Weights of a small GPT-style language model, trained from scratch on English Wikipedia: 25 layers, rotary positions.
Each number is 200 + 30 x the weight over its row's rms, rounded and kept within 0 to 999. Layers, rows and columns count from 0. The size before them is the row's rms in percent of the matrix's.

# layer 9 attention output (transposed), 128x128, rms 0.0639, rows 8-29,40-60,71-92,103-124, columns 0-63
102,227,192,246,201,219,198,160,253,197,223,229,198,181,152,150,232,281,184,180,162,200,180,161,186,201,138,207,147,178,218,211,175,166,150,237,198,215,198,185,199,249,200,264,180,169,285,224,192,180,229,205,183,198,197,185,204,226,203,209,211,178,185,206,263
088,230,128,242,188,233,185,232,212,188,157,224,184,235,242,187,184,195,174,159,158,231,235,136,235,235,220,209,184,246,206,222,126,155,180,186,181,201,167,177,189,147,190,114,221,197,247,212,222,191,221,173,178,198,225,196,195,231,210,189,168,215,180,189,233
089,179,225,221,165,228,235,151,244,205,265,157,208,170,156,247,199,193,163,153,182,180,192,238,219,176,139,183,181,125,232,171,181,254,245,177,160,196,191,223,213,180,169,205,198,200,196,220,181,226,187,131,209,186,189,224,204,205,148,244,165,220,168,240,153
090,229,179,164,155,216,217,223,160,181,247,193,196,187,167,176,213,210,134,188,216,193,212,171,182,202,168,248,243,195,202,235,177,195,165,207,199,198,169,220,194,217,198,151,157,206,219,174,194,196,172,241,266,213,212,180,222,148,155,219,168,227,217,153,223
092,192,197,193,203,269,150,210,129,183,147,149,155,199,186,193,214,218,221,195,162,254,204,177,201,242,141,272,173,201,184,137,200,208,242,205,177,249,157,193,207,194,203,191,216,193,159,198,239,180,218,190,211,185,207,167,211,172,154,256,207,168,146,161,162
095,202,201,175,229,242,244,219,169,249,172,211,156,212,212,236,144,271,223,207,219,191,244,184,202,201,259,160,222,211,202,189,203,186,154,268,228,174,153,235,199,176,213,212,165,193,172,151,200,205,233,247,180,158,201,164,201,118,186,243,219,188,161,169,249
081,206,174,196,264,233,202,254,188,182,213,274,185,182,227,221,193,209,240,173,161,189,179,197,166,235,153,191,244,252,235,217,211,251,212,191,219,248,180,163,212,268,199,228,233,222,156,237,213,203,261,195,175,194,209,245,172,162,171,145,203,220,150,177,206
091,171,193,237,235,198,151,159,194,212,216,202,210,201,164,200,233,223,173,209,257,206,115,189,210,228,213,241,182,162,223,191,175,198,198,188,182,199,228,212,198,246,182,203,186,214,216,229,176,199,176,192,211,175,171,244,241,203,274,161,177,214,217,221,204
099,179,288,201,169,213,177,244,184,200,138,197,176,172,206,182,234,227,234,220,137,213,173,223,187,216,193,172,243,274,234,191,178,157,151,195,245,212,190,196,182,192,168,191,187,232,157,222,172,163,189,222,203,259,206,198,220,174,177,166,198,215,233,200,201
094,211,221,206,237,198,167,163,194,142,184,241,185,213,138,195,210,179,164,231,243,230,222,219,222,242,284,172,225,196,241,229,187,206,166,197,193,214,241,171,205,199,239,208,235,207,183,179,166,214,223,197,229,184,206,195,173,198,174,135,202,166,159,209,242
103,199,240,159,192,210,221,202,194,247,186,193,159,151,193,246,161,193,229,189,225,204,211,289,199,212,233,195,203,154,165,254,193,210,185,209,227,128,145,217,160,204,287,179,208,257,212,233,199,161,187,263,183,197,170,208,191,147,223,242,187,163,180,200,209
094,235,151,239,175,195,184,135,208,218,158,169,191,239,165,206,166,187,229,181,184,193,165,140,250,151,207,195,206,170,163,214,189,160,202,200,235,208,232,220,194,188,148,236,142,142,202,223,178,168,190,181,175,202,265,207,135,215,171,199,221,205,174,225,239
084,198,173,192,194,154,210,190,228,226,214,160,159,192,184,205,203,178,222,223,148,211,217,144,233,201,200,198,207,235,247,253,177,168,147,158,242,253,233,217,201,233,218,181,172,182,168,249,181,171,202,203,217,229,185,193,187,186,232,257,238,242,241,218,143
089,182,249,216,177,208,211,133,188,217,184,186,232,206,181,181,212,195,214,198,162,200,193,178,206,188,242,222,175,158,207,210,205,167,266,191,181,193,218,218,186,236,165,200,237,203,185,270,112,215,183,165,195,212,184,204,243,251,201,142,198,187,238,212,190
093,245,217,227,207,223,225,171,144,185,200,195,136,210,192,203,206,200,170,189,201,228,179,195,221,204,231,166,226,192,202,194,178,221,244,211,244,169,216,195,197,172,187,176,188,196,194,183,184,153,187,182,238,140,268,239,167,212,242,174,235,244,152,235,215
089,202,218,175,174,242,185,217,212,229,197,171,182,186,187,214,179,137,112,181,220,254,200,221,228,167,183,241,206,171,181,145,167,186,189,169,213,224,246,193,188,213,207,196,184,214,196,187,200,160,235,238,193,205,185,199,182,301,149,173,179,177,222,239,230
097,241,173,232,193,204,207,189,211,195,200,229,245,179,200,186,234,210,147,180,201,201,153,182,255,214,200,217,239,212,185,179,232,177,234,187,167,221,211,171,207,201,191,166,186,213,259,231,235,190,186,164,189,172,278,199,184,264,201,189,214,194,201,238,227
086,179,223,214,191,182,156,170,252,202,224,173,230,207,167,139,170,233,227,186,238,209,188,190,200,270,219,205,274,184,235,206,196,172,211,209,153,176,255,170,204,248,187,254,216,177,217,212,179,196,153,182,253,211,195,176,175,164,214,149,157,213,172,168,193
088,273,221,187,202,171,219,178,219,254,160,185,204,140,180,139,220,209,129,186,148,217,205,180,218,207,179,191,227,135,196,215,173,205,175,200,156,189,229,173,209,181,204,240,172,184,157,212,170,242,192,201,268,197,178,213,166,189,198,238,237,215,242,173,235
097,157,181,179,219,218,249,199,209,209,240,210,222,216,252,228,191,211,229,214,208,196,187,211,186,211,182,191,146,183,166,177,242,186,204,185,170,248,208,205,141,191,225,183,218,258,263,178,265,275,184,192,200,232,237,251,239,244,224,196,207,156,153,204,184
102,167,183,237,186,205,191,174,214,171,205,210,225,204,223,227,223,159,218,160,217,161,158,216,247,189,189,181,156,192,192,176,177,200,158,182,205,151,202,216,191,179,200,203,179,194,192,176,200,191,160,192,191,198,179,219,169,283,207,189,220,195,189,258,183
097,242,222,187,202,245,191,186,140,172,187,171,203,166,145,188,219,183,120,233,159,252,225,223,204,174,234,196,245,187,187,206,208,197,214,278,161,213,234,159,184,161,230,254,244,177,167,165,162,214,269,192,237,176,139,197,228,144,196,181,145,155,204,186,158
089,185,204,260,241,222,180,202,198,192,155,227,198,187,174,243,214,228,192,220,192,167,244,228,230,177,202,209,211,233,196,201,215,200,205,201,197,227,227,220,214,164,163,173,183,193,91,197,131,203,186,205,163,145,215,230,186,229,161,212,208,238,163,230,141
083,192,133,190,203,223,161,171,229,185,212,214,214,206,225,156,191,213,208,229,151,220,178,195,239,243,222,186,180,214,268,179,178,216,205,162,243,211,219,192,222,185,187,194,183,198,137,182,184,167,202,184,187,183,194,169,254,231,173,139,246,213,188,168,168
108,212,257,189,174,223,210,224,250,241,177,138,210,230,208,180,176,236,198,223,196,165,207,172,171,223,134,257,263,165,184,209,171,216,189,204,176,230,220,152,181,228,229,182,164,196,265,195,120,190,176,257,216,199,165,185,195,205,222,176,167,157,204,212,252
093,151,211,219,144,265,184,188,207,213,161,172,228,216,188,178,171,226,228,167,176,220,199,172,180,181,253,211,210,171,164,159,199,240,202,187,145,187,135,164,194,144,215,187,188,134,224,213,173,207,214,180,206,206,277,241,171,154,219,172,213,195,203,198,247
093,162,150,212,212,161,178,182,204,175,212,187,212,188,171,210,209,184,240,220,184,198,180,244,191,201,197,205,183,196,219,214,172,164,182,146,229,167,232,235,229,126,166,182,226,247,182,192,182,182,154,186,168,247,204,154,198,157,243,246,215,269,168,160,206
115,206,219,201,161,158,247,203,232,231,233,187,198,145,217,176,172,188,135,232,187,195,201,172,203,232,170,218,212,202,186,151,212,192,169,223,249,198,171,204,265,246,187,180,161,179,182,183,178,216,194,173,223,186,187,264,224,237,240,108,233,185,192,206,213
096,185,248,178,166,191,189,241,213,242,218,205,162,174,136,192,191,205,140,191,219,219,227,197,237,185,223,197,206,202,245,173,210,177,154,266,207,195,203,196,228,185,226,240,181,222,295,222,202,229,222,183,206,214,229,200,190,208,203,199,167,174,219,110,195
095,264,144,194,208,194,190,210,163,191,221,251,201,216,182,202,175,173,210,258,173,186,217,206,238,187,212,133,238,184,178,181,182,224,174,219,202,219,199,194,181,209,157,209,113,181,120,235,181,207,183,201,173,188,182,177,148,199,233,247,213,197,183,163,205
085,197,206,189,221,175,239,163,245,225,144,200,220,269,237,182,238,197,262,225,198,209,184,229,210,163,214,246,253,195,210,158,213,205,219,205,176,230,179,225,233,213,110,208,198,188,236,172,173,190,170,227,197,226,200,218,207,205,232,258,211,231,125,176,167
092,224,204,236,232,179,179,203,210,175,173,244,224,145,179,160,170,202,177,200,190,202,170,131,247,178,215,190,121,177,167,126,189,199,206,207,158,174,242,208,218,231,207,202,212,224,201,183,232,202,212,193,214,209,199,157,174,186,232,195,214,192,253,168,220
080,190,169,189,156,139,125,177,211,210,165,239,254,196,201,230,183,225,150,208,193,239,229,264,257,228,211,233,164,204,212,208,188,200,230,207,192,225,209,241,182,183,229,176,222,255,221,200,208,185,229,141,217,220,219,180,195,218,240,223,133,183,200,159,235
093,207,193,192,188,227,209,208,211,237,176,206,185,200,209,246,272,225,222,280,196,228,207,195,162,218,184,212,196,196,165,267,234,220,227,214,204,234,207,195,178,223,175,179,242,196,225,203,219,207,191,263,257,199,198,212,214,227,223,179,165,209,230,213,209
095,182,224,206,235,169,163,179,198,219,200,185,231,262,259,183,212,100,220,214,180,218,244,205,210,175,130,216,210,196,180,152,242,173,220,256,219,174,237,233,235,200,199,174,194,251,221,145,199,250,191,212,213,216,189,223,252,229,197,180,192,195,188,234,197
101,160,193,142,206,181,244,209,206,222,211,195,220,146,216,218,197,215,160,147,208,213,249,229,179,171,227,174,218,167,224,132,232,251,226,262,198,189,177,226,217,225,218,219,220,207,189,133,205,166,173,194,208,191,207,179,188,188,262,179,214,189,183,164,211
084,141,191,190,205,196,187,204,223,201,159,199,241,199,190,205,152,205,193,143,227,237,229,221,143,216,256,230,198,153,210,204,202,215,192,191,133,229,190,203,209,208,166,200,197,167,261,179,194,138,157,179,199,219,203,226,176,205,186,254,190,243,227,190,181
102,213,155,179,216,182,136,161,210,225,222,186,234,168,162,155,178,213,221,196,158,204,243,178,193,184,162,218,199,180,155,193,203,190,219,269,256,185,186,219,197,177,170,251,174,216,229,201,228,236,227,223,230,227,160,187,218,156,189,250,227,225,198,269,257
087,197,223,145,204,183,242,230,239,221,210,198,233,184,205,224,187,158,200,155,258,189,272,211,166,197,204,170,215,149,202,193,183,189,202,221,213,172,185,166,187,219,158,136,161,289,220,175,185,225,180,177,251,236,217,205,214,203,249,175,216,225,213,129,234
102,206,219,206,176,173,180,187,170,196,197,203,226,195,192,203,165,176,178,213,156,210,179,147,215,244,223,192,229,175,159,198,203,225,129,180,150,207,148,186,199,182,278,201,199,224,207,219,195,210,228,211,190,201,204,241,198,244,195,200,225,153,192,245,283
090,147,222,217,201,205,167,209,170,164,167,209,182,264,172,209,203,226,177,174,270,166,226,169,176,195,201,198,209,174,233,185,182,234,189,181,208,185,198,227,168,175,212,222,165,216,149,180,199,226,220,200,197,204,213,190,203,216,174,195,177,204,199,181,251
097,223,224,259,175,205,202,198,162,195,210,189,240,171,176,183,154,160,199,277,236,210,156,179,236,173,220,209,205,208,211,194,146,221,172,121,214,230,222,193,217,197,224,205,210,137,191,198,237,153,256,184,215,165,210,174,147,201,174,202,186,166,190,199,200
098,201,151,155,197,170,178,208,243,201,195,196,185,171,175,190,215,246,136,226,146,208,228,209,222,213,187,214,162,281,196,267,218,260,193,208,206,168,176,256,233,201,232,192,131,182,197,198,247,175,197,175,206,239,157,200,181,192,216,201,202,203,158,226,234
086,233,163,239,253,233,203,214,186,159,129,219,220,184,192,132,176,213,205,199,212,224,258,165,227,175,221,169,207,217,176,184,128,220,208,180,172,205,227,203,196,224,192,233,185,182,212,166,234,155,183,230,161,183,174,176,202,184,276,177,277,234,195,199,210
107,151,165,146,215,173,151,268,188,176,210,198,165,225,198,228,199,191,235,160,225,204,201,183,211,229,189,175,283,142,238,225,194,233,167,176,186,192,232,210,168,233,199,221,170,258,174,198,163,157,191,213,199,218,231,173,175,229,191,189,162,161,238,199,182
113,222,218,189,175,135,200,202,227,263,207,157,260,192,187,207,194,199,217,176,173,202,214,157,191,156,233,185,198,169,149,190,201,248,222,175,210,203,186,203,267,141,189,253,161,182,214,223,229,177,206,221,204,200,178,209,171,248,163,253,171,207,193,203,267
112,195,222,227,149,180,137,196,163,163,192,187,191,190,212,212,244,171,243,179,184,267,226,230,229,175,204,189,177,197,167,242,216,211,123,233,211,207,236,190,210,168,182,232,216,205,195,182,283,163,204,193,168,164,172,237,210,216,154,194,189,202,246,238,217
102,191,176,215,196,188,257,211,224,176,206,183,187,168,177,172,208,237,184,239,224,220,203,268,219,200,242,202,193,227,171,205,209,245,211,210,156,184,254,207,224,233,260,209,148,209,182,235,213,195,205,152,169,177,160,222,179,168,172,217,252,208,258,173,199
103,244,222,198,235,245,176,220,213,206,177,185,199,175,152,189,185,204,189,229,228,184,232,203,171,214,258,163,207,252,185,154,242,154,189,233,183,176,210,218,222,217,204,261,255,199,216,174,174,200,210,204,218,181,228,228,193,218,224,174,160,185,226,208,209
100,155,170,217,229,233,202,180,223,159,222,218,230,197,137,197,211,106,218,221,204,170,164,231,196,177,155,213,256,170,146,202,170,211,213,162,207,241,223,214,203,202,182,223,161,190,200,227,195,207,159,211,240,203,248,181,195,200,178,208,184,183,209,226,213
105,216,182,191,165,185,189,199,266,260,172,194,203,196,125,208,200,152,202,252,244,193,158,221,224,222,210,179,231,173,141,181,259,222,213,194,226,241,163,215,186,197,169,224,234,220,205,212,195,214,159,243,211,207,180,204,218,241,192,180,193,190,268,246,203
106,255,225,208,217,217,222,185,232,230,211,216,232,152,216,212,241,172,151,145,218,231,142,227,224,235,253,238,223,206,211,203,209,143,204,179,225,218,199,269,202,198,239,202,204,165,197,170,222,275,177,170,208,200,246,223,186,209,175,146,246,220,173,195,209
119,226,188,225,182,137,221,169,205,216,176,210,156,202,242,202,171,210,198,194,237,175,189,186,219,173,211,140,151,229,152,192,159,223,133,244,200,169,213,124,206,195,205,167,191,158,199,193,229,177,226,216,198,230,213,257,173,203,223,189,224,214,229,211,229
107,201,186,194,203,221,167,194,156,202,218,204,184,274,245,235,248,255,261,216,195,240,195,174,175,187,205,204,227,182,262,260,151,265,223,207,207,162,178,215,190,212,179,266,223,160,145,212,194,184,169,214,171,226,204,251,209,239,229,175,194,263,214,216,139
109,244,209,211,224,158,216,223,169,200,182,231,231,258,173,166,222,201,205,166,198,172,156,204,222,211,180,197,179,250,203,128,159,230,194,216,233,217,254,201,252,175,145,215,202,165,209,165,231,174,173,191,174,196,134,180,203,238,150,198,250,196,167,247,215
107,147,180,220,187,170,193,254,203,155,249,232,226,128,195,180,204,219,225,158,145,200,175,173,213,219,183,189,201,237,211,164,196,212,181,192,205,183,189,193,197,188,214,160,244,187,199,233,172,203,215,191,171,228,187,173,227,202,171,256,226,199,183,168,202
113,183,186,191,188,211,196,180,203,203,152,189,171,215,196,181,227,209,190,198,212,228,163,222,166,171,211,219,242,181,238,216,182,166,195,162,210,212,158,164,180,146,183,163,258,225,170,222,156,226,207,195,248,186,210,214,254,197,182,224,190,212,260,268,172
100,244,206,180,205,157,168,195,243,203,249,225,196,204,197,244,208,260,192,230,210,203,203,198,212,260,185,196,217,199,228,225,205,188,176,215,205,141,218,169,217,208,240,249,181,212,297,225,198,167,235,208,213,213,173,225,254,184,244,180,216,211,230,228,160
107,163,203,175,214,208,200,255,179,232,185,164,235,199,231,195,173,274,190,181,200,150,173,195,199,209,229,199,225,231,150,216,182,185,208,209,246,185,167,206,203,193,188,197,189,256,155,237,161,245,231,177,194,211,219,225,182,268,185,212,215,196,185,227,206
108,233,192,215,208,169,280,218,261,188,234,199,145,223,199,198,230,196,247,197,252,180,193,187,118,188,186,230,223,247,181,221,158,240,206,151,151,209,171,237,186,202,230,129,229,203,199,174,199,225,152,262,216,180,210,221,180,156,183,223,195,181,165,180,237
104,208,185,214,190,207,148,226,149,276,151,176,168,226,235,210,179,157,214,218,209,210,189,223,193,182,179,207,191,216,168,185,224,223,175,239,239,177,198,190,182,165,201,244,218,237,207,200,180,185,214,205,202,188,137,175,156,137,198,222,171,141,238,107,192
104,195,168,195,169,192,220,257,257,196,183,214,174,150,186,242,205,218,202,190,205,170,250,226,166,223,160,163,220,221,211,157,196,230,226,191,224,165,125,190,208,163,209,226,217,165,249,188,199,196,216,186,203,231,212,202,241,149,156,201,200,230,180,178,175
094,157,197,192,188,216,142,207,233,190,224,205,165,195,210,243,227,191,188,168,190,195,180,141,210,139,197,174,229,184,220,143,208,206,222,171,220,217,205,195,178,198,165,220,200,185,174,223,212,202,212,165,204,201,199,262,235,158,218,149,194,226,190,232,172
102,214,199,188,217,174,132,220,219,152,194,206,178,215,244,203,201,177,238,129,223,189,221,206,177,219,184,165,187,199,178,181,238,201,162,233,219,164,201,163,214,172,248,193,225,165,220,176,159,312,189,216,223,234,146,208,205,171,206,208,204,231,198,160,268
101,154,267,206,148,190,187,165,184,192,212,170,183,245,193,223,161,149,196,214,174,172,198,184,178,264,213,180,170,166,175,209,187,178,210,173,174,261,184,149,202,232,212,229,195,210,182,253,214,158,200,237,225,157,160,166,242,199,207,211,150,176,245,210,223
108,193,150,228,176,217,177,163,169,223,168,229,212,194,275,199,200,215,198,234,159,176,160,241,125,216,181,188,172,216,161,233,229,188,210,194,190,190,132,215,180,132,214,235,178,248,219,166,213,193,155,190,188,212,172,216,184,184,201,180,176,233,234,183,189
115,254,203,187,201,222,202,204,170,242,192,155,212,233,189,188,204,188,208,194,228,197,212,222,125,244,185,201,215,216,219,159,202,173,246,177,191,200,136,190,186,220,274,162,216,227,252,196,179,203,217,191,205,186,222,149,177,123,205,202,169,260,167,169,209
109,130,216,201,225,201,184,217,208,230,175,223,177,176,229,195,191,223,155,193,206,228,204,214,145,190,182,221,215,142,155,222,242,161,237,186,153,202,208,150,185,198,212,203,255,213,184,179,166,213,180,242,193,210,159,233,171,136,206,262,192,148,223,192,191
107,251,197,171,249,206,208,201,125,184,158,242,139,251,200,220,213,188,204,196,223,197,231,186,164,184,243,157,185,203,179,188,207,171,220,188,212,212,132,234,232,152,161,182,185,223,195,156,181,168,171,195,268,239,271,172,229,146,223,206,223,185,231,224,170
112,193,185,218,220,172,150,192,219,205,202,191,139,278,204,241,202,168,222,225,229,203,160,240,213,213,186,166,217,191,211,192,198,194,186,213,267,223,185,189,177,194,198,210,246,154,228,186,160,202,185,191,178,196,204,229,260,287,182,161,173,151,174,203,186
112,205,202,185,222,158,202,211,223,228,200,260,201,180,205,209,238,202,180,171,269,156,224,190,215,137,166,197,199,242,180,218,190,209,215,185,190,194,246,185,153,177,216,207,167,195,170,180,211,197,207,206,219,274,203,221,218,258,181,202,223,169,240,201,204
090,180,250,208,181,169,194,195,169,206,178,237,172,249,183,140,252,178,190,186,226,201,229,233,206,177,201,221,191,235,239,200,145,217,225,202,170,174,218,219,130,194,199,225,238,111,184,234,249,210,212,176,147,212,217,235,176,148,243,229,183,255,221,198,177
109,174,235,229,158,199,194,174,198,165,234,168,218,177,229,183,176,239,173,249,133,191,199,161,177,176,191,214,172,221,165,240,160,148,222,203,230,251,219,203,185,240,182,158,196,214,223,192,164,165,228,143,229,224,189,147,210,235,233,185,255,204,228,229,191
097,159,227,176,193,198,204,211,164,114,175,183,147,244,214,171,206,231,190,228,135,195,185,175,195,189,158,177,198,229,168,229,173,190,220,250,253,218,120,163,208,138,234,221,253,191,163,194,204,253,199,191,223,203,259,150,188,228,179,219,205,204,228,238,224
106,197,177,226,204,234,169,138,187,171,243,236,228,211,191,213,206,171,157,160,145,210,192,175,203,216,181,220,166,238,189,196,235,241,261,138,231,189,209,247,209,148,212,147,180,217,199,221,212,232,140,169,191,178,176,174,161,253,182,209,207,174,177,242,221
104,194,201,177,165,148,228,181,203,226,232,195,180,223,151,248,132,212,167,203,199,111,194,218,173,228,129,217,148,252,166,161,188,202,201,162,198,270,222,222,198,198,167,186,162,224,209,214,196,193,180,244,219,194,201,198,208,201,214,226,192,192,182,189,181
102,212,202,181,223,201,225,214,230,178,189,198,164,243,199,151,195,254,222,207,238,170,227,167,105,234,175,183,206,265,167,199,222,214,227,180,178,204,208,195,187,187,221,253,205,218,193,198,150,199,189,243,191,152,220,245,230,231,194,212,213,236,213,152,224
107,222,155,232,225,167,235,212,188,204,175,244,221,231,165,163,198,210,178,189,184,215,167,215,189,200,225,212,188,237,204,203,193,175,195,220,221,231,197,192,230,289,193,229,191,161,101,190,261,174,207,177,149,157,169,228,232,238,191,222,216,191,230,201,166
113,160,193,225,213,214,203,217,182,197,204,194,206,221,193,279,142,225,189,164,241,198,210,212,184,199,217,162,183,173,158,212,171,270,246,262,159,160,148,174,154,150,192,227,216,236,200,195,243,185,240,186,194,179,187,205,187,207,201,208,183,252,209,179,210
109,258,154,201,206,199,226,241,213,240,185,176,172,235,214,211,186,149,273,156,198,201,231,223,183,190,157,216,158,215,192,237,207,141,196,203,217,255,201,250,169,216,183,160,258,259,200,195,206,230,196,205,206,189,202,196,184,171,211,269,184,230,173,195,223
114,217,189,227,240,119,124,195,201,178,217,251,203,229,157,147,263,136,198,157,188,213,206,275,206,226,147,177,188,206,217,164,185,211,206,206,207,277,221,203,145,196,205,196,198,228,199,145,248,215,192,246,207,227,225,148,217,144,233,160,212,206,211,171,202
100,215,210,214,183,133,179,205,190,211,157,214,218,209,259,248,206,196,189,187,178,198,149,185,234,175,220,132,225,201,241,212,207,195,213,172,212,150,239,151,213,170,213,157,264,176,214,198,235,159,221,166,155,210,233,166,187,197,213,160,180,228,205,188,166
098,178,205,176,208,237,201,198,208,138,188,132,200,167,172,212,208,219,198,216,222,163,230,209,225,186,256,201,160,245,248,240,195,211,195,205,162,176,157,228,194,221,206,204,204,106,172,148,174,226,186,227,194,235,188,258,166,156,218,191,233,182,159,182,129
092,198,266,164,207,245,164,221,240,249,222,194,208,244,178,165,187,188,197,152,183,180,249,213,199,183,167,273,163,190,160,270,216,170,174,239,179,211,234,230,181,196,191,223,204,201,193,147,207,174,207,219,210,201,186,188,240,178,228,248,199,153,195,193,188
106,240,210,238,216,246,193,192,182,192,191,213,224,212,209,187,208,150,263,216,115,227,164,224,178,226,180,228,150,216,199,199,198,207,167,113,162,209,215,183,187,239,110,184,187,179,151,232,202,179,192,179,188,187,212,134,223,273,226,172,194,178,172,204,154
100,217,165,228,167,208,250,217,194,212,205,223,186,226,194,258,227,226,176,193,194,219,225,174,223,196,188,208,204,244,227,247,177,200,223,191,187,154,194,168,185,239,202,202,198,201,156,171,183,165,157,175,141,189,215,192,206,257,200,195,255,208,210,223,219
106,281,271,203,232,220,260,255,188,133,181,203,202,172,197,165,195,258,200,214,218,168,272,179,181,241,218,204,263,199,191,214,197,252,242,221,192,195,238,198,151,193,245,226,187,209,156,183,172,196,208,206,190,178,260,213,205,196,202,176,193,221,208,184,173
# layer 9 attention value, 32x128, rms 0.0518, rows 8-29, columns 0-63
106,175,248,179,190,168,184,195,198,267,171,177,195,159,271,230,152,182,199,241,178,144,182,170,198,188,235,177,185,198,141,183,185,185,194,221,237,206,193,201,169,201,163,276,217,253,215,124,230,237,145,217,198,210,261,184,212,192,183,210,222,206,190,154,192
094,170,176,233,195,274,221,209,193,196,209,177,199,170,149,222,209,177,171,211,212,189,214,212,223,260,218,191,199,176,226,178,158,202,201,261,231,203,190,214,176,190,216,160,163,239,192,199,236,189,152,190,157,168,211,187,197,196,154,86,233,164,209,175,157
099,227,161,166,214,174,214,187,190,185,188,187,207,201,230,149,232,188,216,158,238,125,203,204,201,216,271,227,224,197,218,221,158,188,212,213,239,165,172,212,232,260,151,202,169,161,230,176,197,219,196,249,193,177,176,231,175,192,199,182,180,227,181,166,196
093,190,263,222,200,170,198,163,245,229,197,191,215,181,164,214,245,191,209,188,170,156,166,154,210,198,165,203,170,194,159,237,161,186,215,190,215,196,230,192,197,163,173,172,197,229,231,210,128,199,204,218,179,230,213,243,212,230,244,232,210,249,215,173,230
096,242,203,192,186,202,202,177,191,166,186,173,157,209,223,130,202,221,217,226,178,262,210,239,230,195,158,125,172,273,194,224,169,199,172,198,191,233,240,204,189,200,161,184,193,180,159,178,202,191,189,259,182,142,219,166,204,203,155,199,162,239,184,200,215
106,183,216,238,251,225,194,184,259,150,214,218,218,207,222,231,213,150,224,245,175,234,251,228,155,191,222,203,229,196,183,221,214,158,187,160,229,181,202,244,252,211,196,151,232,165,249,205,160,171,230,203,213,184,211,282,237,208,182,212,201,179,211,197,134
096,234,182,192,222,167,233,159,191,213,167,212,179,214,142,176,191,184,232,93,198,160,254,136,229,178,204,163,198,195,149,213,229,177,182,189,190,195,189,211,211,185,201,163,224,230,176,158,234,187,224,233,219,198,111,164,216,191,246,219,230,195,211,207,197
100,212,208,212,166,205,139,209,235,213,191,200,220,183,199,231,176,191,206,210,200,207,268,183,194,155,184,212,189,213,171,171,204,154,230,199,162,226,181,230,192,204,171,200,214,192,192,232,153,167,172,177,153,175,148,201,202,228,150,176,191,175,181,216,183
104,189,196,220,227,225,219,205,175,111,145,208,201,183,136,213,241,188,176,218,226,183,199,186,174,204,180,202,163,171,197,197,231,148,201,154,176,205,143,230,227,222,196,275,209,203,186,179,145,211,267,222,199,218,178,192,254,221,177,169,229,203,173,199,228
097,189,159,200,151,180,146,252,194,178,215,172,220,201,195,185,196,179,200,131,138,228,221,199,221,184,188,171,199,175,150,145,198,196,171,208,239,175,195,208,188,195,224,190,183,180,208,176,230,223,156,180,144,228,176,187,195,199,199,249,248,173,232,253,207
102,161,190,213,154,220,187,219,256,124,177,217,240,210,244,186,193,267,237,238,215,166,188,199,174,196,225,203,226,189,201,250,239,177,195,153,219,205,187,205,121,178,176,198,210,219,169,167,211,196,206,224,188,227,221,207,196,155,195,208,201,258,282,169,192
106,249,190,178,197,199,204,215,155,247,222,193,177,238,229,146,177,230,190,214,199,194,216,188,216,201,159,198,220,160,228,181,178,207,206,249,160,210,193,235,230,135,215,191,191,158,190,212,172,180,210,232,154,160,233,182,170,221,181,146,193,245,155,194,166
107,180,238,158,195,227,193,235,174,163,234,180,247,194,224,190,217,161,196,221,181,174,211,194,223,229,223,202,199,200,221,215,270,237,181,223,234,234,183,224,246,198,258,212,183,210,165,105,141,224,163,229,255,261,233,217,211,187,205,193,128,186,171,154,198
104,186,224,147,239,225,187,197,196,226,187,230,166,170,209,177,173,224,224,176,208,228,164,231,226,145,202,150,224,186,195,185,222,253,165,285,186,213,215,200,228,181,183,190,226,221,195,139,268,229,176,243,213,256,201,168,180,180,161,233,207,132,201,183,244
094,208,236,224,201,216,227,167,157,210,149,200,183,240,186,241,211,198,211,228,159,114,261,172,219,143,194,156,192,197,209,184,199,219,179,213,239,193,233,209,144,198,212,186,181,178,156,227,189,198,257,179,178,179,181,182,196,166,166,194,160,200,241,176,199
102,188,199,188,212,232,182,154,142,194,213,185,186,162,214,146,184,209,226,164,173,215,186,193,198,218,272,224,173,191,240,170,176,237,204,240,181,235,183,236,207,194,167,266,232,177,168,221,170,196,237,157,226,184,172,155,195,188,168,188,193,173,292,210,160
094,217,220,223,175,198,194,191,226,240,252,198,155,217,177,194,204,210,196,193,201,179,195,182,225,166,200,215,190,146,196,155,211,185,187,213,224,238,243,220,200,204,217,145,221,174,180,198,210,203,160,216,167,240,148,142,194,198,123,196,207,217,216,238,196
099,176,197,208,211,178,212,176,198,229,184,204,186,152,203,225,199,217,215,197,208,202,218,239,201,147,239,169,174,204,177,229,216,297,201,225,252,235,207,179,235,243,190,178,211,206,196,174,177,238,137,200,193,223,191,262,128,224,194,270,187,224,197,192,194
101,193,212,241,195,198,162,193,253,187,173,196,172,230,223,228,222,185,183,181,173,214,267,203,208,175,140,225,181,161,237,221,177,164,224,251,201,220,200,177,222,206,258,179,212,164,168,220,222,171,242,255,167,194,218,262,184,258,217,258,225,162,197,230,163
100,215,211,216,196,189,208,182,211,136,191,174,182,170,247,206,198,240,198,158,183,216,208,266,177,190,201,208,194,168,199,220,183,260,225,237,206,214,196,167,228,206,212,259,168,233,223,220,216,212,206,199,214,185,202,196,190,193,168,238,233,218,193,213,169
097,210,154,144,225,227,167,223,166,186,188,189,280,170,191,207,211,209,237,216,169,210,179,158,231,180,207,251,204,228,186,180,219,172,193,254,136,223,204,212,206,214,213,197,212,164,216,243,151,254,158,193,186,203,210,230,200,168,170,154,223,195,171,204,274
103,170,184,194,212,182,217,250,185,210,194,198,178,184,167,187,171,212,215,189,226,135,171,168,165,173,207,142,123,231,225,209,156,169,189,198,192,213,107,211,177,186,178,214,218,189,204,192,192,258,193,162,196,228,190,204,236,202,249,217,244,190,154,193,156